config = dict(
    num_key_value_heads=7,
    intermediate_size=1792,
    vocab_size=3653,
    rope_fraction=1.0,
    tie_word_embeddings=False,
    learning_rate=0.000948,
    warmup_steps=434,
    decay_shape='linear',
    final_lr_fraction=0.0,
    doc_mask=False,
    max_steps=4506,
)
Each number is 50 + 10 x the weight over its row's rms, rounded and kept within 0 to 99. Layers, rows and columns count from 0. The size before them is the row's rms in percent of the matrix's.

# layer 3 attention output (transposed), 448x448, rms 0.0368, rows 209-240, columns 224-335
099:90 52 48 61 51 55 34 39 61 57 50 51 45 46 54 59 60 59 50 67 39 30 57 46 75 63 47 48 33 44 46 42 52 45 40 46 31 59 41 43 39 63 40 52 52 49 55 48 42 51 29 47 48 51 50 44 53 67 40 57 42 67 49 57 51 46 44 67 46 50 56 50 50 51 59 66 49 45 51 60 49 51 62 49 31 46 54 51 52 32 50 45 43 59 55 65 52 54 61 56 51 43 54 41 43 38 50 50 54 61 49 54
100:00 52 47 53 47 45 50 45 52 55 54 52 52 46 47 48 54 48 52 41 48 53 46 53 50 41 49 48 51 55 52 47 49 51 49 48 63 49 52 49 60 50 51 44 51 44 53 52 49 49 57 52 47 43 54 54 50 50 53 45 47 52 53 49 52 50 53 47 52 51 43 48 49 49 51 51 48 47 51 47 54 57 54 47 53 45 47 47 50 53 52 43 53 46 49 50 51 48 51 51 51 51 50 54 51 48 52 48 48 51 51 47
094:00 37 36 61 51 48 47 61 49 49 44 57 40 55 34 42 61 56 54 48 54 47 59 45 55 34 59 53 27 40 35 48 65 53 51 43 65 52 52 48 60 63 58 62 41 38 32 50 43 47 37 40 50 56 37 46 52 48 55 55 32 57 47 43 70 44 45 67 46 59 58 41 52 46 52 55 41 46 64 50 56 47 57 49 38 44 55 48 45 43 50 46 37 43 56 73 44 47 62 44 27 46 47 40 61 38 44 41 51 56 59 56
091:93 36 57 38 50 56 58 47 57 42 25 55 46 45 44 66 48 68 54 56 47 43 50 43 65 56 49 55 34 40 46 55 55 51 44 59 42 51 37 51 54 56 32 41 41 55 68 43 49 45 39 47 62 55 42 47 40 45 36 49 58 53 41 60 69 45 47 53 44 52 64 52 48 54 55 54 53 59 59 66 51 44 50 63 52 76 54 48 44 44 53 57 46 55 54 67 47 56 50 41 42 56 47 35 47 53 46 61 47 72 52 81
102:99 48 52 46 57 45 51 55 50 53 63 54 55 50 51 56 50 53 54 47 52 59 50 52 49 38 50 57 53 55 41 50 50 49 57 52 37 58 55 56 40 43 61 53 36 53 55 42 55 52 54 50 57 55 43 46 49 47 51 64 62 38 51 45 58 49 50 45 53 51 53 49 48 53 52 44 51 48 56 43 46 60 49 48 53 47 53 48 53 46 55 62 47 59 51 56 54 54 49 45 48 42 44 55 49 47 62 54 54 50 55 44
106:00 55 42 44 56 40 70 57 56 48 44 53 53 54 49 52 60 46 58 44 47 48 41 52 48 40 44 55 59 46 42 54 56 48 57 54 56 47 45 50 63 64 51 51 46 51 50 43 47 46 49 44 62 55 37 47 52 43 47 54 51 42 51 56 57 52 53 46 47 56 56 54 51 58 48 49 38 44 62 43 50 57 45 57 45 47 50 57 51 61 57 61 68 57 55 54 54 47 46 45 46 55 42 44 50 49 58 39 51 58 57 45
101:00 42 43 57 47 40 52 46 53 51 47 54 58 54 44 58 53 58 49 42 51 52 44 47 65 41 58 57 50 47 59 43 56 47 51 52 49 56 51 48 56 56 51 51 44 58 53 53 49 46 55 43 44 49 42 54 48 63 59 45 42 57 52 52 61 54 53 49 41 45 60 50 57 42 49 53 45 44 55 51 50 61 50 55 45 50 51 39 53 52 54 54 51 37 46 50 45 46 45 49 48 55 43 58 53 41 52 42 55 51 55 47
094:00 64 48 53 47 59 47 42 44 44 49 42 44 46 46 48 51 49 47 46 50 40 53 54 45 65 54 48 52 46 51 50 47 49 40 44 59 53 45 51 62 55 43 44 60 51 48 61 35 48 49 55 42 46 55 54 51 58 50 37 36 56 51 57 51 55 55 60 46 53 45 45 51 43 50 57 36 49 45 54 55 50 50 44 45 46 47 52 53 57 49 45 48 42 49 51 48 48 49 55 52 50 60 46 51 51 38 58 42 52 47 57
106:59 49 36 59 63 44 47 52 42 57 51 47 46 38 50 52 58 69 37 49 59 43 46 50 59 57 69 62 48 39 42 51 50 43 52 53 31 58 45 47 58 60 55 49 53 57 50 63 34 50 50 42 37 51 40 51 49 67 60 46 56 69 29 54 54 63 46 40 41 42 68 38 66 43 62 44 59 53 52 46 50 57 41 49 44 54 49 53 50 63 50 57 50 48 56 47 43 43 37 36 47 50 47 53 63 45 40 47 49 51 61 42
099:99 51 56 44 61 40 48 47 59 54 53 52 53 53 50 52 48 46 51 45 50 60 48 51 50 47 40 52 53 50 52 52 50 55 56 46 34 51 52 54 36 44 49 58 45 50 50 41 54 53 46 53 54 53 48 42 55 48 44 61 61 50 49 47 48 42 47 51 56 45 53 61 41 61 50 48 47 53 52 48 45 50 52 49 42 41 56 50 46 40 55 52 50 57 55 51 48 51 53 44 48 49 51 50 45 46 63 47 58 50 53 44
089:20 42 42 55 31 59 46 72 44 63 42 54 40 51 63 45 42 66 56 60 59 45 54 46 62 46 47 46 39 65 36 67 34 39 51 36 50 62 47 42 44 42 53 34 43 50 66 64 42 41 64 52 64 54 47 52 50 60 50 48 37 55 55 49 58 36 52 60 52 56 53 56 58 49 44 45 44 50 30 46 54 35 53 71 45 40 57 40 63 42 33 42 62 54 30 61 61 48 55 67 68 48 49 42 65 58 38 29 47 49 42 63
096:00 49 50 51 55 54 56 51 56 43 54 54 55 50 44 46 45 40 54 44 43 45 58 50 44 60 39 39 52 43 46 49 59 58 47 50 59 40 56 52 51 62 51 59 60 38 41 49 54 39 55 53 29 39 53 53 48 42 46 47 49 42 54 45 44 52 50 50 51 55 39 42 50 42 34 46 52 49 45 51 49 63 52 44 54 51 39 56 41 49 51 71 31 50 39 49 52 47 51 60 41 44 49 53 51 52 54 45 39 41 44 56
094:57 48 51 40 59 44 68 66 58 43 47 57 60 50 48 60 48 60 51 46 48 58 53 60 37 37 29 52 50 55 35 46 66 48 51 49 41 52 49 52 47 51 51 67 30 56 51 46 58 51 41 55 69 56 36 37 55 20 40 62 57 12 52 52 53 46 47 50 65 54 49 51 49 66 54 41 61 47 68 43 49 56 44 44 59 60 56 43 31 66 66 66 69 54 50 68 53 55 49 55 46 41 37 45 54 57 73 42 60 49 60 56
106:99 48 52 49 52 51 49 52 51 49 52 47 46 51 48 53 47 53 52 52 56 54 48 44 48 48 51 55 50 50 52 52 48 47 53 55 35 54 46 52 37 47 48 53 47 60 53 47 51 50 47 51 56 54 45 47 49 54 49 56 61 46 47 50 49 49 50 43 51 50 56 49 47 53 50 53 46 51 51 49 49 48 48 52 51 48 52 54 54 42 49 53 52 58 48 47 51 51 48 47 50 49 48 50 48 49 51 55 53 51 51 51
105:99 48 56 43 53 54 47 52 50 45 49 51 46 55 55 48 50 45 45 59 51 51 56 49 51 53 48 46 46 45 53 53 49 54 50 50 41 49 44 51 45 53 49 59 53 46 48 45 57 47 43 47 52 53 53 48 49 44 44 54 50 52 49 48 49 48 47 54 48 48 55 59 46 56 46 45 54 55 54 56 48 46 50 56 42 53 53 59 45 44 53 53 46 54 52 45 51 53 49 47 49 51 53 46 44 55 49 53 49 50 52 55
091:99 44 58 44 57 41 41 42 56 53 53 49 58 45 56 55 51 47 41 50 53 43 45 54 52 53 40 37 59 55 54 44 51 50 45 52 37 50 48 51 46 41 47 47 52 48 58 39 56 56 46 57 56 48 59 51 54 49 40 51 57 48 53 49 43 49 48 45 57 47 47 60 52 62 54 46 63 50 54 58 48 60 48 40 55 55 53 52 45 50 60 44 56 56 45 44 49 48 50 46 56 51 46 53 45 54 61 52 58 49 54 46
097:99 42 62 51 47 54 56 54 60 42 35 51 52 39 56 45 55 46 43 56 59 53 44 52 53 45 43 45 48 66 61 48 60 43 54 54 43 49 44 44 39 63 61 40 58 54 59 48 55 53 45 54 74 53 52 47 44 33 47 53 64 35 57 41 57 52 52 38 60 47 63 59 57 48 43 44 61 54 53 47 57 55 51 42 54 58 54 57 54 53 66 51 77 44 48 44 49 57 35 58 48 45 41 53 40 49 49 40 58 52 49 52
099:99 50 53 49 57 50 45 51 51 49 47 52 52 51 51 56 50 53 48 56 53 52 54 44 51 55 52 55 48 47 48 49 46 48 43 50 37 55 46 50 35 47 48 54 45 45 51 51 55 53 41 52 52 58 50 49 47 48 50 55 54 53 47 48 47 51 43 51 46 48 55 55 52 50 47 47 57 52 52 55 46 52 50 52 47 52 53 49 41 44 47 53 46 59 55 56 50 53 50 48 50 51 50 45 48 51 51 48 49 49 48 48
095:00 49 35 50 56 37 49 48 61 52 52 50 59 51 43 60 59 51 55 43 43 50 46 54 54 40 50 53 50 48 46 49 48 50 42 47 67 56 63 53 57 52 46 50 49 39 60 47 53 50 53 45 48 51 43 50 45 53 53 50 54 43 58 56 55 49 53 52 46 51 60 53 48 46 51 49 53 42 58 51 51 62 53 54 53 42 54 39 54 56 57 57 54 49 51 64 46 47 55 48 48 50 49 52 44 42 58 49 50 55 57 42
115:99 48 55 51 49 50 48 49 45 52 53 48 50 50 52 49 47 49 50 52 52 54 49 47 53 48 50 51 52 53 49 52 48 50 51 54 40 50 55 51 40 46 54 50 49 51 51 48 52 54 47 50 54 52 51 48 51 53 52 56 54 53 48 46 49 49 48 46 52 50 51 54 48 53 52 49 52 49 50 49 50 48 52 52 49 48 52 47 53 47 49 47 50 54 52 50 49 50 52 46 50 49 51 53 52 51 49 48 54 47 49 51
098:99 54 54 51 31 54 47 54 52 54 44 53 40 51 45 41 48 59 47 58 62 51 47 47 43 46 42 54 49 52 44 48 46 46 57 53 40 53 39 50 51 43 44 34 58 54 58 44 36 52 45 52 64 58 47 44 56 35 49 50 58 45 49 57 49 46 50 46 54 61 53 46 31 62 49 58 51 52 44 54 66 46 49 54 52 55 61 54 49 52 59 35 71 49 54 42 43 58 58 53 57 56 49 37 57 59 46 45 49 53 48 59
093:99 48 59 49 46 48 53 64 66 43 52 51 53 49 41 55 42 49 57 63 52 55 47 47 46 35 51 48 36 49 48 51 42 43 53 50 42 61 60 45 33 53 50 47 44 55 65 52 56 54 42 52 71 57 46 58 42 46 46 61 57 44 47 50 57 60 52 46 51 54 57 69 44 60 52 60 63 56 49 52 45 65 55 55 53 42 53 43 51 40 48 55 67 61 42 59 57 49 43 48 52 42 54 50 49 53 56 46 51 49 50 51
094:10 54 39 56 56 33 59 62 46 48 47 54 58 51 64 59 52 50 52 44 70 48 54 55 53 41 57 57 47 34 43 43 51 50 46 51 40 46 59 56 68 68 56 55 42 36 34 60 58 50 48 44 42 44 38 42 53 37 52 44 29 65 42 46 48 43 43 38 41 48 54 43 48 33 57 59 56 42 46 44 55 40 59 68 47 40 51 43 49 54 42 43 48 54 61 71 52 42 59 41 34 58 58 58 73 46 56 28 41 47 45 46
104:68 75 42 41 61 52 48 55 40 58 47 66 55 55 57 53 66 43 43 78 37 49 45 41 53 57 51 57 40 58 26 62 37 44 44 43 57 46 42 53 48 51 51 57 52 18 45 57 59 61 33 49 63 55 65 52 46 29 48 61 39 40 47 50 36 60 46 59 43 51 56 67 49 55 51 26 63 44 65 45 48 62 34 48 46 53 59 35 35 70 45 53 65 42 63 57 41 58 50 30 44 47 47 37 36 56 53 55 47 60 56 39
103:99 50 65 51 54 49 41 34 41 58 51 47 59 43 67 46 49 41 41 50 51 45 53 47 53 74 49 50 71 51 64 46 47 55 40 50 36 48 49 51 28 45 46 42 57 42 49 50 50 60 57 57 41 48 68 54 50 63 46 46 44 55 53 39 35 53 42 46 52 42 47 60 59 51 46 46 64 50 44 54 44 47 50 44 52 51 47 52 45 52 47 38 48 53 41 45 52 49 42 58 60 47 54 55 45 52 49 46 55 45 45 41
109:99 52 55 45 53 52 52 54 49 50 50 47 47 53 55 49 49 50 49 54 52 50 52 49 46 55 49 50 49 48 48 55 49 50 55 54 34 53 48 54 42 48 54 53 48 50 53 47 53 53 47 52 56 56 46 45 51 46 47 60 59 45 49 48 46 50 48 46 53 49 55 53 48 56 48 48 53 54 50 52 47 47 47 50 50 51 51 55 51 46 51 54 52 57 52 47 50 53 48 47 51 47 52 46 49 53 50 52 51 48 50 52
084:00 39 42 54 42 57 42 55 59 43 52 48 48 49 47 44 45 51 53 47 49 44 53 53 67 60 47 42 43 46 49 42 44 50 45 52 66 58 50 49 66 40 53 49 55 47 56 61 50 44 59 48 46 45 51 54 43 55 46 36 56 45 59 44 40 40 51 50 54 48 50 56 52 41 45 51 42 52 53 47 47 46 50 54 61 45 45 50 57 57 51 58 31 43 38 45 41 46 47 55 57 48 54 47 54 50 42 62 45 55 48 51
102:99 51 52 49 51 51 48 54 46 53 48 51 47 52 55 49 44 53 49 54 60 52 50 48 47 51 48 52 53 49 49 51 49 51 55 53 33 54 45 53 45 47 54 56 48 58 50 48 52 48 47 53 52 53 47 49 49 46 47 53 54 47 50 48 44 46 50 46 51 46 51 49 45 56 48 51 47 52 49 51 49 43 46 50 48 52 51 55 51 48 48 46 51 57 50 48 52 54 47 44 50 50 49 47 51 52 51 52 49 53 48 53
094:00 57 52 52 53 50 49 33 41 50 47 51 43 45 51 51 56 34 37 36 56 45 37 46 50 60 46 55 64 56 62 42 52 51 42 63 60 44 38 54 63 49 55 40 62 37 50 50 39 50 59 69 43 44 67 58 46 47 51 28 51 50 53 45 29 47 51 46 60 45 32 52 58 49 60 48 39 49 54 56 56 45 44 40 52 52 53 54 49 66 50 40 49 43 52 45 38 48 50 46 52 57 51 52 45 52 45 56 50 58 52 57
095:77 53 59 45 40 58 42 42 53 57 61 38 43 48 55 41 53 44 52 43 41 41 47 60 55 53 37 43 51 54 48 44 57 42 53 60 41 47 51 54 64 37 59 24 57 63 60 41 30 55 63 56 54 49 49 50 58 61 54 53 59 60 56 58 68 46 54 52 54 63 30 41 54 64 55 68 34 47 39 52 57 59 60 47 46 45 58 49 65 52 52 38 58 45 58 47 51 53 65 49 54 37 69 51 68 48 50 60 47 58 55 65
100:00 54 48 46 48 52 51 49 44 52 54 49 56 49 54 48 52 47 55 46 47 48 52 56 50 47 48 45 50 52 54 51 45 49 44 42 70 49 56 49 61 48 48 51 49 49 46 53 56 50 56 49 48 43 53 56 50 51 44 41 39 44 51 48 52 52 50 51 45 49 44 48 56 44 50 46 53 48 49 50 47 54 49 49 54 54 43 45 48 57 45 49 42 42 51 53 55 49 49 52 50 44 50 53 53 49 47 47 46 47 47 56
096:00 53 49 53 49 51 44 50 47 50 47 49 46 46 49 45 50 51 48 49 49 45 53 58 49 56 51 46 49 43 51 51 47 52 41 46 56 49 50 53 61 52 47 43 54 50 49 59 44 48 55 50 41 43 46 54 51 55 51 47 43 54 49 53 57 48 51 52 48 52 51 38 52 37 45 57 40 46 45 54 52 49 50 48 55 48 46 46 49 53 47 51 37 41 50 52 50 51 55 57 47 50 51 51 53 50 47 54 45 50 50 51
# layer 3 attention value, 448x448, rms 0.0385, rows 210-240, columns 224-335
080:49 52 52 43 41 35 40 47 51 51 34 62 71 43 35 46 44 47 52 59 69 43 35 35 48 69 49 54 54 52 62 60 59 37 49 44 41 60 48 50 41 55 39 53 57 52 16 54 57 56 59 54 79 61 52 40 57 49 56 55 81 56 55 37 51 77 58 53 62 45 55 42 56 48 69 44 48 43 42 50 58 42 50 49 58 38 59 51 29 55 62 50 44 49 58 36 60 48 49 58 56 45 48 36 54 45 29 57 27 60 50 39
082:60 55 26 49 62 49 65 60 56 49 37 47 52 59 48 56 39 42 36 46 45 39 35 36 48 41 34 52 63 49 62 65 50 50 63 65 44 43 33 54 50 31 35 44 55 45 40 47 45 46 45 42 42 50 35 69 76 55 35 47 51 64 47 61 61 38 42 48 43 57 48 51 64 50 52 64 38 47 39 56 35 38 42 46 38 43 43 48 60 55 54 60 59 55 49 57 60 58 43 67 64 54 44 48 52 43 46 46 71 42 47 37
086:62 43 49 58 61 62 56 43 46 54 69 41 43 70 65 47 55 51 48 45 67 64 71 58 57 45 61 61 46 58 36 48 49 60 55 80 56 31 47 52 52 49 62 49 65 51 55 51 84 44 32 51 54 50 51 56 40 54 51 49 51 59 51 43 46 41 53 48 39 60 53 52 62 49 42 64 38 50 50 46 59 54 33 48 37 62 36 61 49 49 52 58 47 52 48 41 55 51 37 50 61 60 61 60 28 54 66 62 65 54 45 68
092:60 45 55 58 51 80 52 57 57 56 37 31 41 71 64 49 59 46 52 38 30 41 54 49 35 54 29 57 55 61 54 55 34 53 43 65 38 37 49 55 51 36 36 51 61 56 42 24 41 55 33 39 61 45 43 42 58 47 36 53 46 58 61 70 44 45 52 40 48 54 51 48 50 43 41 42 57 57 66 44 34 56 35 59 26 59 57 35 59 72 47 47 41 48 58 57 49 44 52 36 45 63 44 50 38 31 43 45 62 57 48 52
092:51 58 39 44 37 52 45 45 69 62 57 58 66 54 49 38 37 62 34 52 36 46 42 34 58 59 62 44 64 49 52 51 41 39 73 62 40 51 44 34 50 58 55 51 63 49 37 51 54 47 60 47 49 31 51 55 51 52 40 50 50 70 59 50 63 38 54 38 46 57 58 46 50 43 60 66 46 39 35 55 48 55 36 41 57 52 65 51 33 49 32 49 46 54 57 43 37 54 47 41 47 47 63 45 40 45 50 54 48 54 61 53
087:43 52 52 49 41 50 45 50 55 38 45 59 93 47 35 48 38 65 49 43 53 58 38 40 48 50 57 52 39 54 69 53 53 40 59 51 49 56 37 58 52 57 31 36 57 47 31 45 50 49 52 64 70 37 42 58 45 53 48 47 51 58 57 65 62 63 72 31 61 41 46 43 56 51 45 45 50 47 34 48 44 55 62 55 43 57 68 46 30 59 37 50 65 42 53 53 52 47 38 62 65 45 56 45 46 47 47 49 36 59 53 59
082:46 60 52 40 40 13 47 58 44 38 44 75 77 36 30 44 45 49 61 60 38 43 43 60 60 47 47 57 41 47 57 50 69 50 56 49 56 54 53 51 47 52 42 26 39 46 64 56 69 64 61 42 34 56 70 35 56 45 52 43 38 40 52 36 50 55 45 46 47 44 45 51 49 57 59 50 59 32 45 59 48 33 67 46 48 41 42 68 46 42 59 59 60 49 47 47 61 56 46 64 63 44 49 55 55 54 57 59 35 32 65 41
097:43 49 43 44 32 40 38 63 48 38 61 54 66 62 41 54 57 65 55 48 35 34 43 51 41 60 47 46 46 41 64 69 55 47 54 47 61 31 42 55 52 36 27 36 42 48 45 37 55 48 54 50 36 52 48 34 54 48 62 62 42 43 59 59 43 47 64 49 58 51 52 45 40 47 48 46 58 36 60 49 29 40 67 59 27 44 50 57 62 53 42 58 48 52 31 62 46 54 54 39 64 34 40 51 41 23 59 46 52 54 53 56
085:50 35 57 56 72 68 50 40 58 51 60 40 55 51 66 45 52 51 40 41 54 53 58 48 33 39 50 69 61 63 49 53 46 55 42 62 30 53 54 46 56 43 52 59 46 55 57 46 41 53 42 42 51 53 40 72 51 39 29 60 52 59 66 52 41 36 54 51 49 64 46 45 53 47 38 54 54 58 42 50 50 62 33 53 53 65 41 32 57 67 46 45 50 43 50 55 40 42 55 54 50 55 72 42 47 69 42 41 55 41 43 55
085:49 64 56 53 36 46 55 47 63 53 36 58 55 49 27 58 49 50 52 58 42 54 43 46 50 36 47 58 50 56 39 47 48 54 45 51 66 55 78 61 48 57 52 50 63 51 38 39 36 32 61 15 46 31 52 24 51 49 53 56 45 52 41 48 44 63 72 66 50 48 46 43 38 52 52 34 43 52 65 57 58 48 45 62 49 48 42 35 69 50 53 45 48 37 41 52 49 47 34 59 31 53 61 49 50 43 46 46 46 62 61 60
086:52 57 50 48 40 52 61 53 52 59 37 35 48 44 52 60 55 50 64 49 38 56 39 52 69 66 63 58 68 39 58 30 57 45 57 37 43 52 41 53 54 38 64 45 39 49 43 49 53 55 44 61 44 67 49 50 60 35 50 38 64 54 60 45 34 53 24 53 56 38 57 57 51 50 59 38 51 58 48 47 52 43 45 23 39 42 66 52 57 41 42 45 56 51 65 41 44 62 39 50 65 29 70 51 59 55 63 51 48 52 43 36
091:59 47 61 54 47 64 63 34 61 56 50 55 48 67 73 58 53 50 29 43 50 46 58 39 46 52 66 28 59 51 60 44 38 43 61 68 40 46 44 50 48 64 63 59 60 46 31 40 50 64 58 47 57 39 36 62 56 46 33 44 73 69 62 52 41 33 54 33 45 59 46 45 45 57 45 59 53 34 55 43 38 61 31 50 53 61 62 40 43 48 44 39 54 56 41 56 41 50 49 31 57 59 62 76 60 53 45 53 52 43 55 48
092:48 35 55 60 70 58 50 50 45 59 62 53 52 75 69 55 55 48 38 44 42 40 53 67 44 47 29 58 53 59 39 47 43 62 41 58 43 38 58 42 50 46 53 61 43 56 61 54 40 54 43 41 40 37 52 46 34 57 57 55 36 45 42 52 59 50 44 55 47 55 39 52 40 41 40 59 60 51 51 44 40 51 47 61 38 68 46 41 68 62 43 47 42 40 60 56 44 50 65 33 36 50 46 62 32 38 61 41 63 52 53 53
090:54 46 51 54 70 69 55 39 52 59 68 32 27 43 70 48 51 55 35 42 46 60 64 60 63 34 50 49 56 57 34 49 43 70 50 56 48 49 35 52 55 44 61 61 50 58 79 77 56 44 42 50 31 51 47 68 50 46 52 44 24 47 46 47 47 26 38 64 52 47 50 62 60 55 42 60 38 63 40 41 72 65 33 46 52 60 34 53 64 44 42 44 50 46 67 51 52 45 41 51 50 57 62 49 35 56 45 54 73 53 47 57
076:37 27 58 66 51 47 43 56 39 58 47 47 29 44 73 50 62 52 59 41 61 47 64 73 54 52 46 52 46 51 44 48 50 68 45 52 64 62 76 69 45 64 65 62 41 49 63 67 58 53 49 47 51 63 43 41 43 49 47 48 51 45 66 34 18 44 55 51 52 60 43 55 50 53 54 69 54 46 47 43 55 59 45 61 49 48 49 43 54 54 50 51 45 51 44 58 47 48 60 43 41 62 49 35 51 49 31 39 58 55 42 57
089:41 59 47 50 48 55 42 47 61 58 62 86 39 68 51 52 62 46 51 43 62 68 51 51 67 34 60 44 69 63 38 47 48 52 59 58 53 50 23 48 49 48 58 63 50 38 40 63 66 42 61 58 59 49 38 61 54 60 56 46 44 45 57 73 46 37 55 40 49 56 45 45 31 40 63 56 69 47 55 41 46 63 36 46 76 42 72 37 40 45 45 43 53 62 68 56 54 52 52 16 44 63 64 50 64 61 37 52 46 48 50 46
076:47 44 53 52 56 81 54 52 49 49 42 41 37 53 64 52 62 50 45 42 48 55 64 61 25 55 46 61 48 56 30 62 40 53 61 59 52 34 51 50 47 54 42 43 42 65 58 40 40 54 36 50 54 52 52 54 48 47 44 55 49 54 44 57 46 48 58 56 48 49 34 62 47 52 38 52 37 60 66 56 55 63 34 54 60 65 21 47 66 57 48 52 46 45 32 58 44 45 64 62 49 43 47 43 30 66 55 48 64 49 52 59
080:50 57 66 59 56 62 37 45 63 43 49 51 81 52 50 59 43 50 48 62 64 47 41 39 35 66 49 56 58 61 81 41 52 48 68 50 56 36 36 58 43 50 28 55 52 51 28 43 53 60 64 34 78 50 40 51 58 54 34 41 53 71 57 51 53 55 62 40 61 51 49 36 44 50 47 45 33 43 55 44 47 48 34 63 42 49 57 45 43 50 45 50 48 49 39 54 47 47 50 68 56 58 54 41 58 42 39 60 30 54 48 63
100:42 40 60 70 61 69 49 53 40 50 43 40 25 46 63 59 65 49 49 33 51 43 61 69 29 41 37 47 50 58 37 42 29 60 36 52 48 50 44 50 58 45 45 58 50 59 65 59 35 45 48 50 50 64 44 54 31 52 46 50 38 47 53 63 37 43 47 61 45 60 43 59 45 39 40 50 50 46 55 48 46 66 42 70 60 57 39 38 61 68 54 47 45 52 41 57 45 54 62 35 32 62 40 52 44 52 39 41 62 49 48 43
089:48 41 51 62 58 52 56 39 37 63 48 60 39 57 54 48 45 33 36 55 69 58 59 46 51 37 72 45 50 57 35 48 36 50 38 71 49 48 22 52 50 54 58 72 55 51 43 60 54 46 60 61 52 58 46 54 53 52 51 51 60 46 44 51 52 54 51 55 27 51 47 60 45 45 61 62 55 32 53 55 53 51 54 46 91 61 31 38 57 41 57 47 42 58 53 48 56 66 57 34 40 65 55 56 66 55 46 52 54 39 58 46
081:51 53 72 57 71 69 38 38 50 52 51 61 49 50 67 51 52 37 48 42 58 51 59 48 42 68 47 60 49 56 35 41 36 56 44 60 55 45 37 41 51 63 54 56 69 50 41 60 62 50 63 61 79 49 52 53 53 50 48 44 61 49 50 34 74 58 48 38 61 60 48 47 55 40 46 53 45 51 57 44 61 58 48 44 63 73 61 35 46 46 53 42 41 51 63 57 49 42 53 39 36 67 69 24 37 53 48 53 49 58 43 60
092:56 48 44 59 58 51 43 49 58 54 20 49 48 47 52 57 54 49 50 49 57 43 24 45 37 52 60 40 49 60 45 73 53 36 36 29 52 56 53 53 52 55 34 49 46 50 12 38 35 23 49 78 72 61 53 56 58 53 52 51 64 52 55 59 55 63 66 46 52 53 56 50 47 42 37 38 34 47 26 55 28 56 45 50 74 48 53 56 39 56 40 41 61 45 28 58 57 45 45 55 53 41 42 52 39 37 46 43 49 49 50 42
099:38 72 44 31 42 42 42 47 47 32 46 35 68 36 53 56 57 55 47 57 42 52 57 47 29 56 54 40 43 49 32 78 56 39 72 61 56 43 31 33 55 57 37 49 56 57 62 48 50 65 62 42 28 53 50 52 63 48 52 57 41 51 40 42 58 28 72 51 58 57 56 55 48 50 49 57 31 48 65 44 56 59 48 57 45 54 43 52 45 55 52 58 46 52 31 62 52 54 57 72 59 74 46 29 41 67 44 59 53 42 64 55
092:35 49 58 47 54 51 35 68 44 54 39 48 38 35 52 53 75 58 65 47 53 61 60 79 28 50 43 58 43 45 55 50 64 58 46 23 52 61 71 63 52 61 42 55 33 53 55 47 49 51 46 54 56 61 51 39 44 45 43 59 51 42 56 57 16 56 48 55 52 48 46 57 39 63 44 59 55 62 48 54 50 52 49 76 46 45 42 51 57 70 58 50 50 41 48 53 64 51 72 62 50 50 40 34 48 50 41 44 52 56 48 42
088:51 46 55 63 65 69 55 44 37 64 59 48 28 60 60 52 66 46 47 42 37 39 66 63 48 41 52 58 54 57 31 46 35 61 40 47 50 50 52 40 51 45 60 58 39 57 70 43 37 51 41 48 31 50 57 51 43 47 45 51 34 49 44 55 46 32 45 61 42 53 43 54 31 45 52 51 61 56 53 46 54 57 43 50 31 63 48 42 73 50 42 44 54 51 49 55 44 52 56 35 29 54 55 67 35 53 54 46 64 35 56 49
079:59 36 32 45 43 60 62 39 54 57 55 43 59 49 27 55 59 47 63 61 41 59 51 45 87 55 46 44 50 42 62 38 51 52 33 39 59 36 66 59 54 53 26 46 39 54 42 55 52 44 46 45 42 35 54 23 34 53 48 42 43 39 39 52 44 64 47 65 57 43 54 44 54 63 51 52 41 52 60 47 56 51 62 51 20 47 47 46 57 49 41 49 53 48 52 51 50 37 37 52 31 34 48 56 50 40 51 49 30 63 52 57
078:45 32 47 51 62 56 60 47 36 68 53 40 28 61 76 57 55 52 40 42 32 50 55 64 58 36 36 31 47 54 39 57 37 55 56 55 59 48 58 47 53 48 55 48 39 49 75 60 39 51 44 57 09 47 60 52 41 44 58 52 40 46 46 48 48 35 47 61 41 55 50 59 47 44 32 54 59 34 51 52 47 48 47 56 54 54 48 48 70 58 48 42 40 54 56 46 54 45 64 46 43 55 58 61 43 39 35 50 57 50 55 51
084:46 39 41 37 40 25 34 55 44 45 64 54 57 41 39 43 57 58 53 59 57 51 61 56 60 46 60 44 59 48 36 51 56 53 56 31 55 73 52 49 47 52 33 49 34 45 51 57 64 42 52 49 32 51 54 29 43 55 55 50 56 53 60 38 33 43 46 63 39 55 54 44 40 55 66 57 55 34 46 52 53 51 58 51 60 33 54 69 48 47 49 54 41 48 62 31 51 55 63 52 47 40 37 49 55 47 51 54 24 49 53 48
086:51 32 57 61 50 37 40 56 44 56 50 69 27 64 43 37 49 38 44 60 65 37 59 54 58 29 53 46 40 53 47 32 37 62 41 62 54 55 58 54 49 49 60 62 42 46 64 62 50 44 48 43 59 57 57 44 61 52 50 58 49 41 56 42 39 31 31 56 22 60 49 36 45 44 59 49 56 43 41 59 60 43 52 52 47 50 47 56 50 29 61 59 41 46 45 41 54 55 37 29 39 61 38 55 51 31 45 55 57 45 48 50
086:52 56 54 45 51 45 65 62 65 48 36 39 46 29 40 38 43 59 61 59 47 51 39 44 44 66 49 53 43 49 63 46 63 44 52 51 48 50 59 43 43 64 55 42 59 45 30 51 60 31 51 60 59 52 44 58 51 39 50 48 67 54 42 52 50 51 48 51 60 38 60 41 59 57 52 48 43 55 43 60 58 52 52 53 44 34 65 72 30 53 52 53 55 54 41 45 66 53 32 65 66 53 62 43 55 55 48 58 38 60 41 42
076:56 49 61 35 43 30 62 64 54 45 36 62 56 46 42 42 53 48 61 63 37 46 45 38 57 63 41 54 36 44 67 53 70 45 59 50 57 47 62 39 53 64 40 26 39 57 45 47 55 40 43 40 62 58 59 22 48 50 60 46 51 39 51 45 41 69 58 50 45 32 57 47 56 59 64 37 57 54 51 51 39 38 60 35 28 40 51 65 53 40 58 56 55 57 35 46 51 50 41 69 59 33 51 59 58 34 55 49 43 58 46 52